Weights of a small GPT-style language model, trained from scratch on English Wikipedia.
Size: 15 layers, MLP 320 SwiGLU, vocabulary 8192.
Each number is 200 + 30 x the weight over its row's rms, rounded and kept within 0 to 999. Layers, rows and columns count from 0. The size before them is the row's rms in percent of the matrix's.

# layer 2 MLP gate, 320x128, rms 0.106, rows 117-124, columns 0-63
084,230,185,234,176,171,136,241,252,153,205,215,212,185,219,214,205,213,176,183,170,222,229,186,209,192,206,182,192,248,178,194,253,235,214,166,176,249,186,196,179,163,111,201,169,152,212,263,188,189,225,183,209,219,187,207,232,205,216,249,176,151,213,232,186
072,187,182,206,231,200,225,213,249,177,221,203,191,164,220,158,189,206,167,251,193,282,192,165,152,162,187,160,207,195,223,246,256,186,210,192,180,200,189,179,157,228,212,275,197,141,196,238,184,218,245,133,171,192,210,159,181,214,240,194,269,137,233,210,227
116,226,217,192,199,166,194,203,191,237,170,141,186,244,220,196,219,181,185,228,258,242,192,141,199,208,211,221,229,200,174,258,195,215,208,230,156,189,206,183,223,146,170,158,248,234,191,235,176,178,246,255,154,188,204,230,265,169,196,198,176,192,204,251,172
115,224,226,196,212,236,183,136,190,211,192,214,169,199,193,190,185,213,158,171,207,195,171,184,231,228,216,183,256,167,227,177,219,196,134,248,198,166,242,271,163,208,201,217,195,211,244,145,235,234,212,198,181,218,107,234,212,211,210,168,181,216,215,231,233
120,237,191,215,177,214,163,214,194,212,184,164,255,208,170,179,182,204,165,152,203,167,195,111,179,237,255,220,268,217,162,184,226,213,216,234,192,206,213,218,194,208,142,193,242,222,225,243,180,142,252,170,148,207,196,175,210,174,227,197,205,163,254,289,190
096,228,231,178,228,216,163,212,197,227,150,200,172,230,209,200,183,237,192,159,211,212,178,203,225,185,231,205,186,197,109,203,277,235,202,261,214,181,184,233,162,213,199,180,244,231,226,184,207,256,182,209,174,207,193,223,208,210,235,207,171,224,176,199,187
121,196,204,206,201,146,241,197,206,233,183,174,189,206,221,187,199,163,252,198,232,212,166,182,207,186,207,184,196,241,220,262,152,178,184,214,215,258,234,173,241,156,185,193,231,211,185,228,181,177,208,206,157,170,212,201,234,182,193,144,262,196,228,227,187
071,217,185,230,216,173,203,186,247,220,202,204,212,168,268,214,236,179,198,187,226,197,233,196,217,185,207,194,211,159,168,160,248,182,144,236,150,135,207,202,192,223,238,230,161,221,184,172,188,233,211,208,222,233,213,216,197,274,231,175,202,222,144,203,234
# layer 2 MLP up, 320x128, rms 0.0734, rows 117-123, columns 0-63
101,166,232,167,172,208,245,123,193,207,198,217,214,215,202,214,199,184,179,193,210,139,219,191,167,190,199,200,198,217,171,180,203,226,157,211,227,163,152,170,195,219,296,200,225,247,177,126,255,214,177,181,193,200,194,199,200,194,210,234,191,227,187,176,208
086,202,207,152,189,196,219,188,154,186,225,201,160,188,225,245,155,237,203,186,231,129,175,200,266,202,219,169,171,205,242,199,161,225,190,195,209,201,206,228,237,170,210,166,180,205,191,207,181,210,145,201,246,170,206,205,216,161,148,215,154,222,175,190,158
095,219,227,186,201,169,184,165,171,221,226,180,183,186,214,205,212,231,238,256,198,136,193,195,223,195,181,196,239,167,210,235,151,218,215,215,178,197,204,177,209,204,114,235,240,227,178,212,257,205,223,185,185,128,239,253,276,183,195,212,216,257,195,233,201
130,249,217,217,173,211,203,192,205,244,188,226,197,203,183,223,256,202,248,197,203,184,256,217,201,244,217,181,206,176,147,176,225,198,233,154,172,220,207,208,247,185,222,238,197,202,157,195,196,176,258,188,214,124,248,216,167,171,149,257,161,152,178,176,218
107,197,206,217,124,223,169,189,181,222,211,190,244,199,164,236,163,207,165,205,233,190,178,178,187,221,225,229,260,237,155,160,225,245,228,239,201,225,227,202,163,243,153,159,205,211,210,178,162,141,201,99,205,204,200,177,211,189,172,187,212,160,230,258,190
124,247,160,235,151,208,213,238,247,167,191,221,200,196,237,227,212,141,222,198,122,189,242,196,191,209,179,243,220,161,228,217,186,208,163,234,195,185,212,163,202,212,263,215,186,186,175,210,184,155,248,227,211,257,224,206,202,181,214,177,235,224,193,215,159
125,165,197,194,188,220,206,202,203,307,179,222,219,158,198,200,157,175,198,180,196,184,189,183,223,169,234,135,216,264,215,233,186,166,218,201,280,181,224,176,212,221,121,182,175,200,177,192,192,174,218,258,183,163,201,229,197,164,211,175,227,182,221,192,187
# layer 2 MLP down (transposed), 320x128, rms 0.0724, rows 117-123, columns 0-63
100,205,255,187,216,267,185,210,208,216,177,199,202,195,197,155,247,164,196,174,249,168,245,205,256,241,157,199,166,135,249,198,235,228,215,235,235,231,147,188,220,184,195,189,192,151,213,234,189,156,239,150,177,216,237,185,168,197,193,191,163,144,205,242,198
086,236,194,199,178,231,198,240,211,172,216,222,212,200,207,236,179,177,141,200,224,232,232,166,213,201,168,203,186,229,162,175,217,222,267,242,196,231,174,165,169,158,233,226,141,156,174,136,165,209,165,205,182,225,167,191,191,154,175,244,190,169,219,178,248
105,215,235,211,220,195,182,198,207,183,208,185,213,140,223,241,223,216,196,218,226,215,108,266,217,214,160,184,110,272,215,173,178,168,219,195,220,183,179,174,211,218,209,187,205,194,210,232,240,174,150,182,211,217,168,199,166,238,172,229,213,159,200,163,172
118,217,203,142,125,196,207,195,195,207,196,215,212,207,220,169,180,182,194,191,195,230,248,142,221,166,214,220,240,183,260,213,209,204,212,224,204,192,166,198,122,271,169,176,255,167,233,168,213,194,147,173,237,215,157,172,188,206,216,175,226,248,192,277,164
119,271,155,216,221,218,218,205,223,199,162,191,190,196,130,246,234,247,143,162,224,142,226,194,224,240,247,177,252,200,172,171,162,187,208,177,185,154,194,143,190,177,203,244,205,184,122,196,182,204,223,225,243,223,271,183,225,178,205,220,171,217,171,157,173
122,145,201,222,183,184,193,224,212,150,188,216,180,188,170,170,142,253,304,201,220,160,215,195,174,188,213,221,222,200,162,168,233,220,173,212,191,202,191,198,213,190,214,157,230,219,238,197,220,209,185,189,114,239,158,210,219,177,185,186,185,161,210,168,214
123,155,242,254,212,209,174,248,233,197,217,170,180,248,198,207,220,207,222,158,157,168,196,249,227,220,207,191,192,137,201,220,224,185,166,178,189,246,189,180,184,151,214,181,175,180,238,243,156,152,246,264,193,212,212,216,164,205,231,213,248,151,178,209,226